Each number is 500 + 25 x the weight over its row's rms, rounded and kept within 0 to 999. Layers, rows and columns count from 0. Numbers have three digits each. The size before them is the row's rms in percent of the matrix's.

# o: layer 12 attention output (transposed), 256x192, rms 0.139, rows 102-137, columns 128-191
# v: layer 12 attention value, 256x192, rms 0.158, rows 103-138, columns 128-191
# q: layer 12 attention query, 256x192, rms 0.183, rows 128-191, columns 128-191
# k: layer 12 attention key, 256x192, rms 0.154, rows 128-191, columns 128-191
o102 118:482504517548519462509462507524526532468473503514468529491485472501501520511497490480455530505511511570534477521494501509507466475531484433499479525475527507493562502493474509505545541461509492
v103 108:462504512466527495504492531451530483512489526472504491521435474538530478500461515511531512526530496519467500515492481451500493532509481534509460547500492487489512483473501474475554494519502490
o103 110:492490508518470518513517494472476520504481492535487513513521488489520509515510491520489505473499476490521541472534480522494527520491508507483528548483481507502494509514458493491481528461514536
v104 111:475484494480491495514504501490529513492506525463525496494511506513513487497513511516468511547482503474492509474530519469479470493518457515522486510517504558520468508503483478537498456438485508
o104 113:491530512526475474512525517512468479492475493476473500547522490516491508496523486499438531461463483514477465496492513517520557499502492502495506507511517508503496512499485467459545494541534525
v105 103:517468508451513544529506495485496526508499492510522466494496503514481488483477534453528480489504446461543468477507480509500504485565491505518474490471466524512474475494495517470515476516470513
o105 099:519489529485493450489526531490515517520511461499473515509500484495510562502484508469512482499506490496520451511537506469523479503484492522478448512543439477512464483481488515555491463486514484
v106 106:524475511523436481481487517503509511521521494530485496493481495488448499484526558536519490487514447495484484503434494488533464480446500521524480450496476518469515572502470476515519496499481528
o106 123:470536526578542534489470477520490489502519474490480501484511468490494510505483501506474510518462475471517499491525469504476502522520513520503471484517544505508499479496516497490466534515501499
v107 122:444530498496513484513504483488489512489510553465472509487516462533486531519487532479476494552534522530485507515487502463506534491495509504490535517493468467509466496500526488505490489484473507
o107 126:545534498475518507506509531503522509494477455496490470458522532494522539456536473519475495464511507471516558551507524493492538495504520483506544437479525507469539468509517517472468516520504526
v108 110:526452496461498527457507497511513482483480507497472516486506493506487493527493544528540503547471506474514515545544510480490503440491475507499481511545496493422499501462513515522485535521517506
o108 120:487532441489488482543558463497480484496484510482543514482496491522520509503486482522520466536523467481501490480520523456506469473509514493506455491502510498490515547505464502446455460475506500
v109 116:542491519458473489474507519484523484502488519482509506513512498498494464492489486473497507505528470526524459486514473518513485546485541508509496536455483471520471466479515528544482522459499464
o109 112:486529480470517464564574467497504508520469547506482483537532508489505489451459484503499520515534489470487524498494511508504504493506482491505530471500523493495469490493521455530531490529501512
v110 114:517458452504511514478510499508486493512524466525506479511499494523483515462497473531506481462532485472505502463518538532483469488507487494489471500495492488479515549499508502494526491501518543
o110 110:505500560461512462511497491509497494509504456481485479500506478511500481520472523513532502548496489457540516464526496495526489477474516548479503487512509466475520496517535534524508508469527470
v111 119:536514496514491552459492502505519508538488444513510549515496510516503464483506487476523503482485435495515481467520505511537476501482484522476521478503514463496528503474509481493465498518567509
o111 108:495497497507517505524513524536519525509520543502546467510488511490493521536502527523498489524491494484501499485455518480524479500470495512482500519503513504537461539554522496549502469505446523
v112 109:525510466521487487521527483476499548519546427512561508496497543540511463488493465467469494513464473467508521485498486494434533502523489535451484475510512473540521475494536513458458492480523506
o112 114:510473498509513477488424506496473496499473483463490461495493491484464494509488532466517501483489504505494497537474525458561519493494470524472590529512494490522446539498502481525514522510536497
v113 116:520485553478530514483522458504503520525499554497480512452501477480457521463459523524523514498534488526487522528476515470458461542520537512521477514484516520513503524521488480476541465472514520
o113 127:506500546537461518489518466492483547476550509534485520514492485482525532435479494502522506519494531531460487517552512501496474471494523539527508462465473448519511485494463474467491514529512509
v114 114:541460459502523452493483529530480508551488532512509441499487486494473500483493505504465505514482481491542447518489518520476483466490475460495544515533495491522515513500490460534518494473510496
o114 100:490539507468492507462472457469490521473511506483502506468496474489466515503508494473525480474528512526493486476491526505504491451541498492511483467519565556463515495502494527462478565568530486
v115 119:533523537540476502527524501529518505532519505477459504466543526505521456520521494509442510505525513481483509524519549504520470531515519487475495529542519514487505532458452484487517490478478485
o115 120:515485463521504508479469458505475506449530466475506494502513525516476513503524502539458536504484485525475463472507512479488495511512480515525533520505515486496461480509505490471505469465507503
v116 116:517468511504506524505485523548452534463487538514532562516480485498536479523495534502493469490483504513480476533489495525532554512486567507496491495474513509475490525466511501515480572448489495
o116 104:477492447476487492499521531495548525497461535503475468503518549443548536470487509476535517510502474487518527550490485502487504529479474510482546491538496437500500497501513503497521438512484458
v117 119:472539518477527489514534506524494494523460449512500472488494523557508501515507507502508506496523497495482567497484511499489531454492544515480505497541489511521467490476471493473490504468505484
o117 112:517492460495488507525485505488495489493532507514542485508473545483493522505538486504478498488549475527512502493481512465478481550515496473483516512481506500495457521517526485544511426466490517
v118 108:546505513503487493450527481463563500512471499477506462484514501491528482491456450462492509494507505504509556488502558454521494499537460470518496524490519494473510527467521487559502490545500499
o118 116:514469481489525481518513504564464505525507493517527532508534418533470462500543454499462486530496496505527516449493457503512485480484513493506465499479515515480496493470490487517543460511516487
v119 117:567502503488528481522485501502533496530442491523491469482503492504465506503478501511497496444556495532468483492542511468521465512495481476497486511497485478454500533501577509541529505503521488
o119 097:489497497480520499496551475519496546533519531503501551513522525475498462532533479493483457554510506451521536483508522478521508511485509540523500483500513499494493491552467495479507464525506472
v120 122:473463501555461527504485514523518470542501480466514475496544480499531497473506517529500545497496512467519533517483464507484475492507500471499524526505494542441467553478460476559441520506526498
o120 108:466490498490472516463523498487478473480501431511486510481508501489483506498522500457498482474565513507531471507464477500505507506484523516439483524496500440530513477477507467525491512481510484
v121 112:529522502523534497496502466474515484476505547540500508450475512486474520546508496453496478506517500475494533547502549539518499501515482500540501487477508503489485490466514471492479529509528521
o121 114:482491505512574510497524511512543518495533488475479515516475490481504495492513494487502518454495515518471472495467456504518505481517504474469501501523499489457510486560497463508494487489499462
v122 111:517535535505518460527469483487508505532497530487514501511508491465505553523479510470517506531480540502475469506516481499508502496508524501477519528526560467470505544475526539511521467509502475
o122 119:473489468482521501499505504427530490525517486507502501532509496520498462439523488518456477495439494489474534509471476503524481520503519564501533480559462499519496488494516498524526576476493526
v123 106:522499504522505490469488485498522495484529501481480488481529490484527454485500540499476510483504504482511480471504521486497524485465527506512530518525482529518520477483500531501449479497473480
o123 112:508520495495489538497535494476515494508470531492459501507515464486526459530480461461520469526483500502469494476483496487512459496529459514426464469515520457529515479482515474497483485505515499
v124 110:512473560484472481460523491485553513554494510477465528524501497542462516497532493491485485471461485516473531490534489491523540477492488492491552482527512503479473427515485549514503565511504508
o124 114:492497471476507510478503562494521516506460476541538516491501477522525488520543485532519499522527500490487482521469493477504460526526493519442478511473522491524470515471550448443496517516488509
v125 118:539509484500529447488544572523491512477503540519504543482493459495523503506506519522529519520491551518449485501510495489467527501487514518501469501482487508504491460512519478469505486476481475
o125 130:464499518507550476463485509510505483488500498471463491470471510485521564504498518555506512515505479506484511521499508494495543498523507505495509508505520493466510533505500518477459523486487558
v126 114:504538506484471521546505499516479488497500515518494535495447493522508453500493494481510464461465469545491488511504465505504519506510491534475451512499484526489526578489479500495519453485503492
o126 132:515496452508518519449503496520463523508511448511508485485524478457501503505510513516500532487461495512517506545502492513452526505514496510566562502506553517518515485549527480460504534512454493
v127 112:534451478511492467470469479507474509495498539509507529512510478504501527515461512449485478501509506491505522498463504502552506493505482497518509467482510503505546544490568525494474534494468469
o127 117:466514471464539504499487500511464518484500474540498480517512498528472484524489500456520465504443545516548538500488509515497467509448462537505530467511483450458491489466534508528483519492527494
q128 099:491515470505571514507481454502521520491503503474458507512505516548451524476538496506456483492496468482518463522509510505538521505522491523494494469488469523499500486491463504499508471490452487
k128 071:511477514551505489456485492477458502543527476522538500536489514504518512522498533474493534471490489508495518544473520455464472483455473511485484488529480510503488440489497525542519491487500518
q129 096:534540437497470495525503515499521480484492497476507520443500480483485494489512487509476496521489492500509557513456506508492473496468483503522495488468508476486516497483517530528532478508511539
k129 091:456509527525513487488541506501464490517540519536511516498538508497505511482444491505497558504499480530501492459502490498520447520525462490484473448458461520489500520474545538502512494488497478
q130 089:492481504496481515475490514501493491513499527532523523494475547474506491514500508469526501529540512547463492474504471485478462453516518507483490484516513484490516477511491472467524531509539465
k130 074:522509504502524513481460487510492485463521491502524477478483505502520546536460513534508477511507558530542509533504538523522478478534520505499546506543493508503494490481529486534500483531567504
q131 109:459484536504519524492446488484506545524506520510488463531488549511481481481502482473524485495511496501468458515486469466480534506529516503494501485505480513503463445495469429491481492517499482
k131 073:535496496515555502464480476511458500531522511467490468517492561498490475549466554470505497468495489513520523511492537494481460490468482556524515449545525501517464476469490505512510481448486503
q132 076:505547492535522551497529495516506499491485514519475475522513502508452487513474460486502514519474482502496515533462503515503518501509490493567542479492484513514484495491517521518487514563456526
k132 078:461493517527496496514503506469523497509438464482552516496504490508486462448539488491539502478505450453473493526497475474485498516455478501487497510475466497515506507520502521473493491470489525
q133 101:535510473506521488519516508503510477482475483491489492501517453507509501497485484510482522487460490450540524534501537538528510504486492498495492481477528524513503562499512550519485489486459527
k133 080:478511519465470502512485508440547496492501506473500494480505498459492524485501528511517517508494499517439494483569507538476531476515511443467500551490488474510492530528471526531470513577512503
q134 107:485527484485496498503486480510485504499526478494495445504515473526490485505472512479538473461462532472467494542477510486505524550469491481502509528491487536488467483543518507528477498551463569
k134 076:503484458507485485494529480485479469547545523490464484479534537499553551491466508510539517497481511514543530452509496514509497515524484483489502510452505453463494478483484458533481482525523482
q135 078:441448511478529450499467475477458520502498497479504486459529489495520530512502538503546499463485515473504501519517493483521518519483489507463484531527513507500487531522503516534431512467478511
k135 072:502537495491513517480480503516496509502548533522480526493487506485484515559477531512483515509462512524489530463501472547471496451527523503489482465542561477514522504501482513493498501494532472
q136 071:474478502470541502519474475509459476516490511514465464516550505480488531505510545519566484518478520469476462536504498484515495529492468495467504537481497492527476494510493501509470485495466515
k136 064:557523477467513488461519519494510515501546528484489521510498511468495507560483516505464493515509511532508546451478493526477517458495513517523493495499522470500488500498506508481471498527487492
q137 110:470480544477504469488478483513474547512520503488466512485471502496505522485501524534490498518514483521474486490551506491471489474501541514476445535528526494508498506481464473477501494451522456
k137 060:504497488462528466497479505499514505494526510510478528517473515510514487537486472525444486457503500497549505550454507523500508485552527506520493458480507490514516522527467490463500515509508517
q138 094:461517532508524525510448523537497483489488510455529496500516524557501518543506513485503474478455517461496500531481518491471529537512483488492507474494533500505439493471495502541525439468492525
k138 092:473478513498441556499511511533516440511499506482471458503524520534531526454502491538476482543503463556556531510482484489496494490485452541497469489483515558528482493533494497510509503507528462
q139 099:494466524475481503463474497484480452517505511547476491484494440498505494466477560459538512530521526521461476534488481515522462488498474504521515566496460512535504493501508480487512498500496493
k139 085:464508460507502580512525497524491497459505473506526517492510539466488535500481505493468507492485493497511493511446482526488493550491487530463501463497522461502508525472492521565492483458533482
q140 099:516463477501486551504438518523454504547503478537507490492496539475487504475511488472535453545490507533491471540473481546482447509481496487500502486472477481542508485518521527514516468470512466
k140 087:501513487498468490482510468507498470513469455489489508477463477520506515551515520503534516488536473516547517501451499503486499513446480504490491458477514495502525505516488481472509538452539487
q141 100:503491497510507531497478465448480515497517512527491505470498494461486509513524496503473484523508467540501498491472528498452474511496473480540475485491496476491508484502473481507491546485510463
k141 093:486500533525514500429498499496460496513501513566510511518452502507502532529502552530468520490481511559497534491481501507476518504517493464473529497492474478504437519532512497467477504525509464
q142 177:503502534467532486523525493509459511524516493480503520536518486512478457547479475481496488459509511541509493497479518486488540460506486499501453473537500489494505503487536501525506511517480521
k142 076:510491505500487496488499471486466513522466548495513523486508497500474538547502472496504448456495487494478512516456476463450522515505505453492483511458527424502486478512533533505500478468534563
q143 107:478454506511434509497512529505480527506494497511518468458500510483516506493553525521498528516504502491487497496505478468488487487521472482477482534528485498500478504510468463487485479479481496
k143 067:516485523559544541499497503481441503538547494534532491519459472536530492524504497480487486526494491516495484522491526505489507513515505522505550476486500513491474489475487524536530522520505503
q144 089:502483515518486511509487518523516514533528491513522468517501488536502499497492489455498499484574486524483512517493523500460482496501493496519508514472504501478497524514497484528531507527527506
k144 079:513472473520483467468557497486494490489503516497496467504501534497514487465506471508475485504528482490566533482460518517514487529486497501517523500473461526479519493482518454484484544500487516
q145 098:532488494477512519459478500510521495505538532541523501471512478497530473506533500457515484529499519524482495488505485502482475500454472489502532517505498500514507457506499503513515507526496475
k145 088:486484502486464469486484483460467493464459449494462509509490515490501493512536502477474492528502447470494523508469492524470481518473497518488479512533495475485504497507528494498520516502516503
q146 095:493485507501491471500519500511447500503536477507503473487526511542494522502466496526489534473516505475517487499508535496487459508521516476464482500476527506487486528477470468523517532505517494
k146 089:524509480547484529500528486525507477543504485484486523494518498531504502510534460530452472523561493521539491445527514421503490480459491505518514523498538512507511487508497445499531523496490504
q147 098:518505521514485504524473479436466516498493473465509453504454505503490512508514512484499487454538503537513506514472523494517519516522477483500554438512499487507495505482532506534469475501524530
k147 086:505499546485486522468548475524515455464508501534512512513481510496507491485432469542477450500479526510527496517496507443505494485515470485485532511497471533534467491525497516500508529507520476
q148 103:512454516472470503502497507492518497486492554505512533539517491457513534522531492522489503518527511520526507524530470456460511476502474495523523491512481508529484517499460483476473500522512498
k148 087:512496488515489500507508534506460533448510499494499497473518504475528546489499507509471505481501504497466482513478493463553510446481504474504484503523496523464476517489462497494510503482466454
q149 092:512530529489475483504506513467491491532479501504529498532488493445480467490488528460521495532516479509500448500504523524554505478508512465481551499458468501482502504451492537532500510524503512
k149 092:519462504487510481509475483518530446499493494429540513509508477518472473534530488503511481439530518492516547517475484474500502493515474522513522551494464486515513506520518521472488488502493517
q150 090:522534487481457476526500535542486539491576488521505529527505505467531528478538507505504486527499489491469446492504476477515464478501542500479503538456495531512480470526479488491509475530483493
k150 087:525483458475494473552496477477477499550502473488511492514523533518533493524504464482505484479500495460517468498467511466523515547480453462524475475500535493483497509524513478514501503492499510
q151 090:487517520470517532523541526492547506498495464474473470536506491493490481481518523460503539477512473476509505492518515464477505516447497482529515439488498521513500466503532510502463489522517533
k151 082:487478489499483480463521471481556530533472514501509499530511492464517518484487481474487514495521542498521472505513524529459531483491506493521482453497472509502502524490470534448481547495482547
q152 096:480521525517477492495524505511477467483474481498489511496491470481490490504496483510457503499536521508478536505525534513536489514518544508521514468496494519509485512493460503483515497506480522
k152 086:529509510514457503531520497474509536478498459470479465492509539500528491484480519515525522504483506492505504488504503497527477494457473495511533522511489517467431518473460473521474521515486492
q153 094:510530510482487450466503491501442506495463519526507495501511490540454487517474557493503517459486492478500497515495463484490520499504521532499503500472502500536484517466494466497519504480485525
k153 085:522483499490480561489514467518432537463485524503531506472466542519449541510529479494497540464506529505498505490484483498500540511550455443501479515538516502492461488515522487537452518489505482
q154 099:511545519491505518487508435515477432487501503523510505487486476464462499497497515509530495484451497491489491521455507479469557536486487507515460513501489519478548529524553500509515523534532533
k154 081:430484528504518454487515523525549535516525517498499527491490530495493512521481529540526497504456454505511501487506503522475492490541479490520519510451473495529521508535506466539509500538550453
q155 092:479487495490514489474485513479510503508514468512478511485501519490481553509524513509530489505486478493512493453546476523504460527530541510457490523470487498537501471502465505495492516437496558
k155 072:488535526484471457529489510474573514527522514490514518536500502549477509475512496527524481434496504476532478538491530505497502515533504495509474507464461469510535486506486530523506517520503496
q156 095:501427488494519505498457488521510502509497496521498480496493505475498475561513482478528511486521495495496518466473430522489498481477513444468472482490522486496523506523502486430463543496523505
k156 083:506509527441508507500518487467516486520474499473466494491486537462499507504471519514531471466499488465545479528477492492498561479470491524519507463522511489529518503475510463499529513485529485
q157 087:481499500505462496514513538520499514517462473516522499552481528493498484502500455459490473534504457534511457505516516539483497513507503506487513494493495522507494520507490537547490485498519468
k157 090:496497531473496497481507486512513524489518493482516502487491459527500466510525499481483490467480516475481485479498510444506445510451521468497475515496466518484487489531470497487495472491495500
q158 098:504499485490507462543521515509488477492486498527497515509530501478474498504508473515470495469492501529518518526475525541513528508521499519500479453459482488486533508505545526495489518525531508
k158 075:497507492486519489488447471533519518495511461488528492520484500566479519492458493537503471466450566469513480523454452463528497501511543502511522507466519515493479523515530501472483492542511464
q159 095:471501501532485502530491482498537522513540505496480503522520503512493539504494504500482540528497510464535514470522454474533502492457561498492471457509468523492501482522500514450483531488478520
k159 089:459522473533487471470523503460525470470473493444532447548532517526478482523499517490499517529512507510486486486532521510505461488506497490495511488502516520546513506524505561505510516522491438
q160 087:506507460480510492500528456544473453476468524501517470520498515457456499478506468523513512480489484505528495515529488504477506483491508478501530469511483527500509501506503526478479519522496467
k160 090:513467523515553492536501490521485499502514534497491480513519513476523482527525519503506484499485490480497447496486486482526518477539500481474508520540506496473468534483477495498467509489508499
q161 191:512508494528424509451510510478527504500492481512518473481478493500511533478542494555523510491470470478484521509512497486494480538501481461527534532464449495516496505491462516502495499478480513
k161 081:541559510540516502493475487502537501510511503529535553499481508538502534519472460528473478483512514489479468479494450515532454495495515462542475499529560499517504497524516544465537489541475529
q162 099:471489499518518507491461496515534522522446535507480522525512517549537506489477541489497480541468515501520447490486495472481492479476462543528479487508502535523496479499543463498540520523510490
k162 081:494503479550461522509487507549487442494510548490541470504526488512461510518471510490501474520496553529539492490541487528500434493524462541490512479523507517565506496532517531505487497469483503
q163 096:493481483488539448505492491500525527504494504468512510538510546506499481475467512496506500476485484508513536506510496502486548473455490519532495462529525505494505460521476524488513539470525493
k163 080:487513504505479476533499496481526463519528493524522463535466483456514518560502515514522485474505511538519496525546519531519523476508497484537541487516492507522510512507476549491519491443479531
q164 099:477476495527549460509494495522525518473475505485487480549474518537512476523462515452479549513503477487534528543493493493532522448473537487535492479483517544492474499523498474449534517526512503
k164 093:443512487500486504514489498516512573484506541492493539527484509482449550488468553510522478517491558488544485504526497507493502490482499495501544471501446535500516552499527536492497535483496489
q165 140:467523501547532461546495494499509507441482548485482515517508495536487498544461502463479522508494511507524488467497530495517513440457522520490481477530522529497506530493535501515544506527493491
k165 084:451484455525496527483501524510512485522465525467501514500503454503509516504485463506484492506467566503522542490518453499487536519502489513493518529520526464511515523551520485478518482493497477
q166 166:505499535496539473543510489498463517519523500493491498521512498512500462500455489453502491471521548535513512515483533489499546472511481515492461489540518504498499493507541491520487517535498508
k166 087:481514492544479451462509481496510483427535481522528521505519469488499488555474515523519473522513535483536541475479511500466448494505498504533553502510526486544483512508460474523489526454509509
q167 104:470523540503491490522512510487523478447532465494518499515507518512442510486485481509475489470496509473541517512503521497513482544549529463501516497506525506522490485467477503529498515472454507
k167 084:506480526502483470527477518474535477529512479485463555468505527523499533508544506535529497471542500509507536478502478556448513497494524468512475516501497472494552497481490481472509459526509491
q168 089:508543508518513483514515462467536526456488516491527538520507518526522515496477501486498585500490522515473511509524465481491503492541526504499520495535498517486489534494570510514463470510482543
k168 082:452548502521501463519544511476512510498528529501534517531515487495513488448495489535474485547485483490496506497492521448501464510488515504447492549459456477478495484502492462519506520501499463
q169 091:513528499450554482508545502506493481539521497505445447496490489478492527524504525533525503484480514493550473492518485527511513553499495488502498503509503489509493494475518538500468481489479500
k169 076:521498544447490536524521510498487492474470473494513511465499480495486466490530493532504510513532499528488469478511490504470568513501502502493459488497507538512495472522471549477513484491576470
q170 090:520514477484509467537524491475564478551526504477532508484496484433529472512537478489528481471498485512513493507547484509468511501444518509474492485497497478481527501473481482485459521494492496
k170 084:515478482458510457515504514483471502517541499485491507536466494508488430498497527526569491466539466451464527494493519507488520479507524488508501497512510531484478504504495512510462499493470524
q171 090:527446487465500544503504486488464461512558500530470500467517504475498489539525503496508484529474490489550491517501480498485481539530444524489471491486506466504547485494521491474512510490496483
k171 079:458531507506477519480470511511504500519517498518500566514500508504491512482428494509471483535494485486530476517478474524506476468464517511484476450464523512508492535486500535518515500493508554
q172 090:502462544484450524457468503502518524503453504488505511504479544507490490479478531497471507544509532521500485481502550547466484502510472483547516515489513524550504525479455517527509507480494477
k172 085:506465542519493529487494481503506470518469493476487478463511476532538527504539495493507483421506538508477525508499516487486463484505501462513529493533476452489523482518473500508494503481518463
q173 094:513478538551524516509512450501501508486519510506476526503468500482495494493520511513459482526481498557503486488475522477500505449490477552509483485487513480515509478519484494468532475529558460
k173 090:519496456479491542445493525513479530489513532495447507517428531512493528521493541438495495483508517547496503507526567498481496500503479506513497497466502515513460492489505524506534503502473530
q174 098:500468486489486486525518449471550462487495530539489532472483495471491489484479512523501521492504490513517521507530497495477473508527507512478525473476482554489545490512514498498429515479521460
k174 086:529513554517506491463490526489510492504530522514507453498491522483486491480446508529532521540480498433459520495502471505520498431522547504507513503504489496477467518478496496501465479531484493
q175 093:511506486489479515489509496530476472483489513532498490464494478486485506493510543488527498478443498451473488527476507490492490499499475454493492504445491478520474517484505504478455466494505528
k175 084:468480481489563506490510473493471531487488503500489480486505476502517510513493527487495503509507432534505501498463472476512548476516520479513466535442540546469480471489520538504446501542506512
q176 098:510490488472490513507459497466476514507499530505491491493500489473491555528506530494458485552504496564512500502533514464490511490483496489479535555516519490508481471511493540506523479525505519
k176 087:523497467504460450508545494521474492465439472511517505470508460471509496508508502522481510523495489503529521511511491481532526494486464475512498520508465492506531490533511487486523549477518495
q177 091:488474515534531521505500481474444512475500488427496474435511504496547506495462503519500491518495475504476504462505501531521523510474483498479501561495513465498508503496458523522475497503468506
k177 076:495547491512496520518492500531495490502526506502489498468519474506479487490466459513490477522469491511472495493454506486537466494543471548501477526472538511537485466494508469496518517508519509
q178 098:553511497483500510514494508507503522512498503455496527499508502494536444517479482466489479481502470499502504500463546542470519487484505503518526447484517516457491490515524501507473501522489529
k178 082:468475467494478508493452490492470524510502535462459491492503474514459496506473481460513500458511464504507464489500536462530501514463526467511531514474482514475511474485502510521466521511463463
q179 093:498492519547508493513497503509509520510474505547509515503502520492512478511462511514443513532515498553495494429500482503436535449511473479507480507510522544506508523485524502508504492498561432
k179 087:507515526475506486491466521503535491539498477492551467512488490513523491498541522523521496500514480531510509504495528473481477499476478534489535482479475510497514532489498462514490519485466520
q180 094:476557511496508473527477482550486472442474480456496495458499477505499524493480525491551462479505459445476464516507510488484534523450542512481495512559536520498475528510472501504507506485488546
k180 090:483501490486504504533522512505543459558533432497449511475498517490493501478500541488549536512518461523460488481575468488503524540513484475459505493487496521482526483505421522543531477502473486
q181 184:516494526465570496542502485524457511504524495481467504524521497482486454530466499458500499486521530530502503500478520520505551470511495523485469487552533479488504494523527500507505502527519500
k181 074:515497500507463503503541507467505484533554461520495508522473509488525507510516521518521477484523512514499477524476506513444506484488492467467557482486528515520437513513433510530521492464511500
q182 096:562516496506467524481505514473482466496507482502510496464538501501482511503543531550468491498514520584523510510532516490491503520519474505482509480531500506509523503496474472527435491520506489
k182 088:508505520533476476497486505478481458502493543508498484512497509523485469508482511457492470491501471534501485508518527467467485513479427501526532570499535507481516512449496508502492507440483506
q183 096:493526495511535482496542508463537481450538484507500470520466485502502527505491480457494482532512513498509542483510473491523513494466479521499538510501498532533505475473479524498464518458482491
k183 077:466470481471468492453514519510527517530464497520554479510482554461476514537576473485479573507458490488486489544506467488520560496481477444512486515499497484511492537531515527494515509470473519
q184 107:537505493551496511489552482481510513509531494519512474479504488483503470472538525456525499554507459485527474451475510461535488538453483529543528546470494491494519485500542520497451500501492478
k184 085:512521478510491487479469487470483495523499515494475486531488515525473475547484429499483531481470501493492462484512493550502492500486506464495476495470470533553466513471498554439528531479469492
q185 093:507510508486516462492502502514464483510486462520496510497503494504476525580483510515503493455482471499517491506502489514492512535522506497460440515474493506472491509503493543519517492495503515
k185 084:460526520476521491503472489495511538494488510493489503516515537515467493464534521531503535523501492525453459489514531512468555525480504486510490526485498475505520509481495509477542469495556460
q186 096:529492521505505480495494489479493492540500572484513524474502501503503475514531473505518498483462502497496510504493489481486505495465472474512508490452479476474485499474509473535505447491485507
k186 098:503526480487495512473533512453468523483458588493494465507496481473532515485494463510472500505510455500473550476440505549531501472546481517498489531485487528489495511493533491499475492545507474
q187 090:514509491535505508508506505511495506473506517512462523514492470514479526518462512507498503474509475462491483453472536518509507464490526512480459503456541494497541523505529511467523497550491524
k187 084:486503438506470497530518524471518499519503469460492480497490453531502516476474480476512461489494528506508493498511472503491506517492551451537462499489545473516486485505482450466513453537467504
q188 105:496508512510501476499502555556495498489493454512498487483510476471481500482482498569490495474511485543463507488504522507541472544502523503507488515522491487497518490519484515537521470505512524
k188 083:543526481476491551481508506526504480533523478502487514489468531514516462426488511469498508496477478501524478503531550511463503536513509543538489475472510518476500502510518531490482465544506470
q189 092:469482489527503483511514526511495541517509462465506535509516517546480474495535481492501497491507513547533485510526512459506490534507478439472515501523498502507510510527513496502479510503468518
k189 079:488483497487522502524513510490465526525494461466508539510476497508471445525501518482518536482527489491559483506463472533511521493501511508502515457472522510518494508484538506485512508468528480
q190 094:461482502544495460511486498482538461455486472500503446506501510562511538474515500493544498469530498478473502549505513488516475497499504465467514529452495506484495513525496520508490515477544500
k190 079:505490514490597500516514479534542546485506517484461481527492494519484505478545482529498434520474561491508480516507502504486560514521544520483526551492497514518505502481506476472492500518474496
q191 152:490515451508470509480495488514506456512521472539493500459523529479502518483529544521508531539516447497494490494519477501475451541478518506493500514435521521495507495542459491490502515478502468
k191 080:476485484488510517509488496473501535486490495476448492530465529512470451532538514470522503493509472499499483486535549494431517521486510467489511543469472477502523481511493500512460534470536460
v128 082:520485515492483494516512495492481512511504522489500508504535479516497479497503529473514489512466481520549478481496486502549508517496489515545490503536511497535508484500464555512441448510537549
o128 077:501494512477552495482495486520500485529443485516464523514505459530508526499486495524515508484527472471508488512488466519537483484475532430483465426468483534483469509496509518464441518503524493
v129 105:513550501514540521521469501493488452497546522484462502424500482502497579491542515518455488456534504564493531521466525489458502530512494477428525501495518516509482490474475492492520510504472471
o129 094:483510489511470500532495490480497501513493541499505507492496505488504477530499517510461499505476499485541466448483508483489521423479495523473515477527485444492506548471514501512608505523518501
v130 088:519480490489469517530496461501508499529488521532501489493467501520508534470494497480500484479472497526510504496515480474461556460462506507495474503488473501488479542485483510516539512490485491
o130 088:486511529549535491494508476475511472507531521489509521504459471505463493479491491522474491502492484454513506462538501511493483488508489481494517521485510478528488494519502476503509510489531449
v131 097:486538471505494534496484512526470473504504524510539511492481497499511478470437454465483471456513492456490442541467487510533525495484487505523473497464494466462461490524487463518502479540499511
o131 103:466507522512488487476502484510518498490513508468475527544489503505516477539507505464520497517519553498550514496480469520494508497501528470500499510521478511497466467503509525516526480484530438
v132 088:484504514513426494550494478468473453526527466524517509516487479494483509441491538508489489540493503550476522469481483451497502501504571532484503492496512481502521477539457521497496504532473502
o132 085:498494476524548550512518517479482516521505555496474493493539468477496466510519518459529475524503485513492499518530485524474453504524517497528536529495503477490504500455498499529491525514491480
v133 093:473478457526529525521481492533488496507503570481505490501474502523484536487488499441489469545479442504478530524498526587500484495499492448495507506515516494550514511485479462491421523509542516
o133 094:512499523466469486507518547502516519547446472481503509484458521499501497512539519539499519481530485478526477464490483491474498548533465482466453479490467473473478499480519536456487479473501502
v134 086:488522481556514508513468449517499486509519510537519503518486456537513467543474518499519491490493501555530516439505510509464502488446526473525491483524495516532491516501493520469471442490505490
o134 084:527494478432534499516511487514464535497524469479442513454474534468471502496509510508523522460470500517477479471561522538457513504513492487516461490512492462542484530494464500530481499510483488
v135 087:584490490471500538531493498502524510501491472481493528474489482469499537446494499496490462531512497493483520519491491444485439491539521533510487522492466476499529552494527476477525493499517525
o135 090:531521486554497500521510531482548509499457493465489476511491482495522479516479485453526513526514456505523503481509529542504508490457488462521501498495515513501486491532512557510515481455512535
v136 083:516476506528503418499533507493515485513498515516478486522494473474485528522458512479521508508493511510506489509460481484493546527482452519496524484535491501482473503514471513486485562485493483
o136 077:505458510498506478472467475499485465515431519484512487510522535505505509503521514487468502478515500455483485529472485527510523482536509489469480482503471529477513504463463473490519547462485532
v137 112:509476492494542466488513520513486490490459489462500447516485484478502482538527508493488518499494511473496511493523503467481521513508454475533494482497495506487502549520521483510521511447480499
o137 083:512514508450522506480469492460470478525503480502500503468502490487506499484534473534494494502514479495489522547502485493495492501507505510479465520513511489512532501515487488493464522479487558
v138 091:508514483488507529493470465497492491510499501487537481473487475516511465480513495546475460533513525517523523496477523501514468522497489482526512487483511512496475480484529496505497469534448465